Part of a small language model's weights: no biases in attention or MLP.
Each number is 128 + 24 x the weight over its row's rms, rounded and kept within 0 to 255. Layers, rows and columns count from 0. Numbers have three digits each. The size before them is the row's rms in percent of the matrix's.

# layer 10 attention key, 128x128, rms 0.281, rows 111-127, columns 0-127
107:159130143126120094109147131147107149090174108135119157117091129074146128130134135120141122100124080114165125137166115129112157131100117119128126135094129095114070072131090120177113139112117088144126149164109146127116125158150149174118155147096117104136087157116172140095122146152095095115136125172118078156149134114135144138129158110159109169113097129152143140146123179129122109133152
090:167131108069120117099100124116112146132146122148151111131132173119126078121123112130150126135132126132176101175136169143137127098077108140176085060125130156098120112107151152129096151132119142133104129085144165120133135140108146152145132127154112175089075109132124135164136136097149129139160114133136140128136111118109147131148070136138153088104093100141143128147092165142157105137125
116:155105130144145138097142110147149068136119109136151160138150087127121125193126108174123147128129128099139114112115082131102157103132135115134161146102130143129099107117093149129112071139129168166175138146155126176132157105135085132130148109158123144124144115115134117141129078107159084181124149114158142123146113107163099107147124138140128108162150139116103139138144073128166087132117
099:121106163112115128161162176126155101139131117128115079142129090127121151130153142168169100086159133116148123143098141105131136133142087084097120130153098149134107124151160102104156151151173153133094140135139137108078149106124068121146093113105112110128152139123101149117134160136132143086141148126114132160185140120116119113152156113104069139145115151113100141125165121147104129163090
136:160128128140131144096138110166110096158100108108102160134102128110084138190126129127099155150150143130142128139101107160101161141120135113164131151136162127141128165098119098151090094138100124130127106113140143174155155115119150121114129105179107128136118102158166151141144068110134121140127118088153115091104135119105124158152089121138204111154147103099145094098130122127123099150100
118:119109156127117144119131112147103091192141128115124137088152119092127141136082172184119143121131107116092139129128158111113128134095126114134122148127161128127105140105126141128031122150145104114154111171093080121136133136111179170100117130124122169113106087126104142113124151140092086116159109183124097137132118126090122176137136117122136147139128138113144140143115119095132157134149
094:154138138095106170134137099142107100079130148106120139128133132100070172181135156095129144142095166144097117134139114103104146128128153089112112092142131162123146142100134123123134159126104137150153145147138091186128141138129131116115104138143088100132163077131156122127138123128119114156126095078132134101115114111139144160113095148150137125115142085073170105140143111154126179166109
135:144144152108132157130138126109146143168123122123169151117098101134070121134117145142139137137105134108148147136087160131110115130185119155152100128153120076150123171111192141127095088116100139146132109131126150120126122168114153132121080131123164193110145092130115138123159123101137118123122122178147126168072093161116131137141157130094132155093110135108128135165129101106159093124127
097:116117111148120142086157164112116129147114086083113150135139135143107120137118134149153153129100147134096122097132122147096177168080158130166121153084173166101107163157107114121151145095150113136098122118097121155137099161146137121139132134141112135113153117130081163174152159133154137102162128103161106107121137106136142140125104088132153120176118149109103073135105186117134126127114
112:126156130122096146092120143089151159094121143155131107085119132128111150072098112122128119153160154135122144086128136147142123129149127132107144119114086140163166156142145160116138140170170127146145175111160126073119112128189110143129111099130138145078154148126122109142080154119137169133104106151131129128110111144108157154109175106117124151172091140120112116119149164143177145106109
110:119137136120158096123110164126132147148133149089127118099108106160149135110137144117090137173131177128115163174146162137140140128184089131084134094122109154118131146127114167116142131139137106121108098101122129100134139130120115125130088088131137099129130131084083106125136141150090175115156132151140136136090158163133133122114149176083081163142090117107151111142099125136107189112158
109:137152111125123104161127118126127115123103111103101144136171171111125162162103122171121116111120098094172116128130141127127171164114149101133139133125137133090111117146118143164122131120150139136104130151136153139117159137154103142155091130146115100152133117069160143095095102104115126201117149106122161113144141103124101187146132133083147125175164152170114141090143136115124082126082
125:150133131155121139080145084129132190092145149078157157144141116121107119163174136116159132159138110110120120109126122153104135103105127133204163134123193194137111144100128096115105114137115138156168104124115145193139150162144101149157125103148138143113133098159109130132090131128117118115111127111169137113090118153113156134138144122132142119119166165115142108132144126129144111138128
099:118134108146144123122107154168157095130158104142121159108156162145121115171147063119136148157165117053127114143141135152114129142128128136135128118103168112135117100134140123098124097119132109114134123128120091161106127118136123161162140127170114139147127131148131186129169155119125139165147124159132110097152126089109114149207141127118148092161136151140099111134162090098144075125129
112:135140172112179162175128129109156185119134179167114106127128104145183157106136102086126128115163092113152155146143107147165163121120093096102144143098124117116119100142153128113140120164115152125117132116087079150123118127144101145138186168110118115136122152109112151115138113113158128148144111103103131167166133126116115122130117132127069158115121136109119171112164135142125129154157
106:149116122142167139162146166067158141126121066197120100112101148139151124145136122126117139110146146141109159126149081108094138151183103174123127126140134145120126140174105114103122114148115060139105149121130143091108120103110146107122119124130146113129100174137111133129104144131138111098134156141163099142116136137134151097138147114121121134151098121124122173067095105167126135167122
086:103103136120090166109156163133138141108120146123155111108146150164104079132110100124137111171157118105088090145125106137122130132100138136148137184111130094141155123129070179119115144126155078130135099110156070127130138133159087096126118162138111101087114121160123100136108119090125131106101131139114147140162134175129132097119111136158160119119155127141168165117133121186113135137140
# layer 10 attention query, 128x128, rms 0.315, rows 112-127, columns 0-127
085:124090109145158111090120093135150137143129081142142134157134126162126126103151124127131132119101103112130114098145119122091133167102137143128141132123125128095142120119128130123121137162118068149132143145108135146116073176089134111160105068117160140099159110120160167127159192111136139095167153119130100118144152129093183150139158143149168152132126165126134168163104132140146126122176
127:095112092182098143158118140149105142149114118109134132142103126125138099166136103115163143126142096120149102144107132121120156124124123131083130188123121118163112114107138108121108084143120139110130108134162109149094129150152110184113106208147124092104153132183119173090113116185143110105118138161133110118109084121119122108133088142119121133174141104105119116118135101153122146106153
104:130129123129105126141093165131148151093089109129154135124150162110134138130088133091132152120179125131134125158136084132161160108109105094124102119111166128075094163131143143131120128151131118115126115156143110161141123117148087086121162125121163148132157149120146084170139127144151131095173117076137162153137128170158127096105094105136125149161150166123112147096154179144125130175138
135:130137108161120133178138107138121169152126128140084118134118119138104106115179136126156109135118160129095128103131119121064118134147141108086135132129097091160092102131140116131108113139088090141127133164107134134107117143145111169148082150165105131154152136158122158096119158156140096082119109187146118079115120139110126124171146137143169103143128150128100120131110092158162093162148
103:145185179141100127157137170133107146145140136127144153115131155114137151173139154111115177149095148142112090130096080125117106138141116137141132137108141132125103144092085130164097128107181104088136113095129160127160145151100144097118107149117107116173145131123096100101167144110108147089114102136156087090119147093116154137120108140092157161142141106114116120120141124149144137168159
099:143114138145126128175110093168119160111107131086115091130105097122153080111124171115098092150121127162120147155126141080124100154104134096132127211157170075128142123124135119106131136135121112182124175138116107125148111123140121143109099150156118150121144139128109134103147147119111069105138110188128119121096107167114159114155158117151135146135119128098120127115087144135135120139128
131:171145150162123133141104153108064107116138076151090176083116139112158094143127133180140179129144143136153116144121107128139094125119100087137104155143090098119091139103138173096116137145152111111149115107160119150113138124081154100173098141106118110145102127130092126136166119100140135086160082107110090121139125152131133123138122111139159124133114112138149110143113143142158116100125
108:138157113117130152122180100151148165127100109125097129135164149122150141107122155086131133147136161152105133122069122105153089153107146097093135111095126116152088108104094101138127172108145131077130150117158087155106140161105124133129125093159100129143137122136111105143133129115148140131151170102116168129082161117086167130170112180135133133126131145083130122152157153132129095161121
114:177159146110143120097133167164157114068133093126144140125124119130135160149105177102115095139107120157157135104167121130148111108115093153137121114098096126159132164130081167131115118124134102151139139108084124156142129148122168097146163144132110138134130143120139180147141118100135148123120133101125130107161170153136126103097124162137096128119138091145125132164099183109111072089153
131:145146194125180129122124146146109108087136130173107099138112131110163134155095160136144163162138117135121153113128124126127135130113132119175155101102128146101108156152130103130133125140129173130143147094090113084134151110137088078142151067100121122109131155108108089153163115120126135140155140106120177143160130164129178123074130105122107155133115145148125150127163146135118137088101
102:112153102143121121130105168112142123124123074125135159180157141118089133107134094164141164129121132106146157117143063111128136152132127148117136074136103138121102106113112111151097108142128130106150122122139136147128143156135137194157144198142122109109187168154123151120124171150131143146150148132129103148099101122155114107101154128131138117191128101109116124112095173093131110138124
133:185086105194113122145122132111072184154099131125119118162134132126139094144136133121128128137112119154148129133137117103120113132175143102160134138124124116189115161084135101111094133110095090108146112134119128141124142126119115148118140157138137096154113107168124124103141134136110108089164134177101117129081164145074130121151114152170159141112149128078155113123107105154143102136121
100:123162123151131144122142144079150184164128101100165123142168137105111134104164098097107154122136154123134145152092177091117135148115123165130171146125119155131085149098093093143126122092110161123145110142137139128119147143137135159164111096142176117132156135121124119159127116167145151093126129100148108113120143105135131117181136180111153098147132094156120130087152123136123130144191
108:121108177119142160140073135124167126168119123154145147088125127150138166124084082104133137126154133089113146150142127139161136103100130113118156118122134127105152170091168116128140100148110144130106103154142108139117136139150120144071184123127161114099139105111134098166126117133098127154090136138135109148125116173148087099143133145104135138132139123122132193096190131120099115168145
104:137130137118131083103123145151155077093099155128145188112115134145116129139114148126104112133162141186132128171121164140098088122118125142079131146104125111128150152177119177189163128141131166113142140127125128078136148066130129112141125100127125133123130084156142117142138108127117137120092103104158121108152131107129068140133153099131099111159102170129125116127178106121127125120125
099:114093105159148116137104127145159149147119128122146109104146105136103150165153181126119159136096132131105136105128163123118160145099174150160164197110094129133184079126130143180151128121113114133136112154140104121118142107154112124093139143140125156135116198131115158110157115150144147146132140112091089128131156105159104097085123137142106130109164130127079088125143132150143153131131
# layer 10 attention value, 128x128, rms 0.344, rows 64-72, columns 0-127
101:103153122149131114112113107117103131093083135175141139155128159089129151170092181133128122112172135112159104130128115158109131137170050155135119134120123169103130127155140150119098147102155138127094122121126086118163144118133186132126112124127145139121114131142130132105151137186126111113132078091132105163088160106130138111111120149140129126164080147134119122118113118139179141088136
109:136110177130128155118080087091139127072108124104116151124123107099140154104168150095130123099130151136159114115109112119088156127083086154094122115122083136122158154082154136121119150118092100099120148113145113156121080169114136139105109119153158157125126135108124149092094093132089091118134117153153110146157108099157151111168083159119125141128106138107118158123114153121134124159112
106:132109107152129136109085116142133148139098156108107146182110112164101109130128141143092066127077087134083135142086148142151127131105133074093134124126121105134060117119145177147131134177092107168128168126133148124101097178132141145113119140161139137124103159140131143123098112106130109128154139154147121133150156154157094121142106103142142149139110134135115146143112159145159134134169
099:118137142151146143117157117144102117129110107090076069177136155119122117176099114142124123106121156113148157135091164132143102162134158147085115116138138083145112167132145081117130112100136138152097095098148117127089137116093146125116156114098124123142129085157153077134106119095110120141153100149143109138123173135145146119114149145125152173113136155104098157136106129177167122096118
097:141070126144133106088109125152147121145171101116136109154151139127134145129136141139115121175163136099145156142141112111114165146138110094149160114100124146121110147089126117139116127175151120144130168119092101088144132107104106125146231155125139136101140107144145156111162109123085128110178111170120138113168103084134132112110124139121115111138152099098135126122141092165134158117141
084:065127110102107108125113130183085113115124152112146188085126141189129120115143153139122102129128135106163140141074118150099098116160135176104123161120147112127186134139164142113146078166155106129103111135143132140111158116150128098147116125119128127106127137091104108083084126171142144140122122119079115150134127113112163129120142143143118086156139160127109158103120121110134121108134
093:124179106114141126145097136162106133127155121130107123175152112100136156142177138147134132195135134149168139092176137127158119156119127127122147134177058136108091163121121101153066141133142161127138132102098125125140172149120124133120144127113107144142160108146117146152109149105110127122106086130171129126127150120111115098102123127102105134118129133127104164128114164131170178159166
081:112105154152122115114142155149113156114145147169129113097103153147111094112159191129110128125084149150097143069131153158122136093121141117137119150118112130141092140129123162165123132149124121110120148173114161110112124111120150147153143173099143150091135130039114140156104133146173081133147146103105122157098133157130153152110137127158157129147123123124141122148108083104132134122079
098:137122099129113129119110128109110127146153092115159134143139138136166110119126164082125170093108081112128148118124146097088159128133080135132129139180139129132162150120169131082129134111114097095097174107108138123156154137096153082086158146151129110102133133104135132113142093148104140107105112127120115158128116106135137096137076140110152143125106140094110171161119109160194149142167
# layer 10 attention output (transposed), 128x128, rms 0.277, rows 64-72, columns 0-127
102:113143149168174117173117128114140156158134142125115128113117079164133122124150135137128144131093122096088107104151117132117124160070170095093153117142100084094135142072135105136134173129120110133130134141109095160129123134145116156119146173133086146115153132109159089124115144092076145128129187122118154139129114151115156132138117133155132190103147131115138169147138162148151109145122
104:116132151151168096127145140152141148143156178132118093140150126148095103119098172123128149151117124141107153132193118119170119105137101149104144103114106106143110119183156142099134132136141127175162113141097126144150155135130136115129158135100108096108119132139158118127115105102163155164141118085183175099086118167113127114118161149124113099134120162170151139132167145131148112116083
103:149149148123083168125155149100118109126160141121144126055147129160146139137138105086099122144137139105125157185159092102124145118112110194150105120122139122135151145164121086130125141116131101090087138099116127123140148129091139149104165110124121139119116067143125138094139127162107104139109102103138119112153128139076113102163126106099105113109141152141136110143134156070096111139107
106:133114107137120130143129129059107079128127156164120154096109082172086092079141152110140127144169143104134107115151086116123129120123161105132114158144131139102177084127131131129139136134066121166135149153126110128133129086147099172106103121122153126113174165117115148104165094159107144098093123101134119105122132112110098098135163128120110119142101164136112089141135148117109108140129
104:152166146136134100142133139114075147089108150147140193145125152145128134117183132161124098094120152127126142119112115144140107131193149141103119141170139100112106118144089136137110103122123107131099109116111173133153086149168165128138079176146143118126135129155118111116119114136141157088120097156124142073117140150133140135129121123126159107166126124152111120075112147126159144187141
086:149110145126150154151131119112166161114132111127100147147112155095161135117103115116165130137156143167123093088164128121171145163104097064105135091116143118138091162090129116124088191121103171098178133128102141164149110129109158140119129137146104114124174127123168162183124125111090171117121101117158176150135136133152145132122135148126125130132127127135116151120151155133135099137130
094:096103142182105130142140154104160162092161136176129131127124138145109107100144137129123176109124116106126102159118100167075113185157122136177094138122128101159132102169121127111167133093096107107150126135154135116130098142157170124111139151102179101142143114138097101119153132140119107123140143138112100115137090161168168101142113140160138112126119148156153097146119120169151119150132
083:153142123140094131139156068143190150162127150121109139121129135097153182151120103151159088110128127094132162139136122100107105140093148146170095118080146149153127099144138084147115142123119123098101100135119144146152102137154117127124142122142123101121083148102184129093136128167089111153107148133163109109119128135111108166135138145110145118117170137090111159100098154143156124170129
095:146151140156165117129137139131108178119135192107138128108138121162075107149168147111099106160110186132102098125124120167108109162139128096132127135118118134155131116106160127121068131132131131141179123142132106140186108114148123148128104163149145096138119132157177123115099152093128095134090158141151150094156162173109146119116146142142142166140153158145143109144148117117112102126108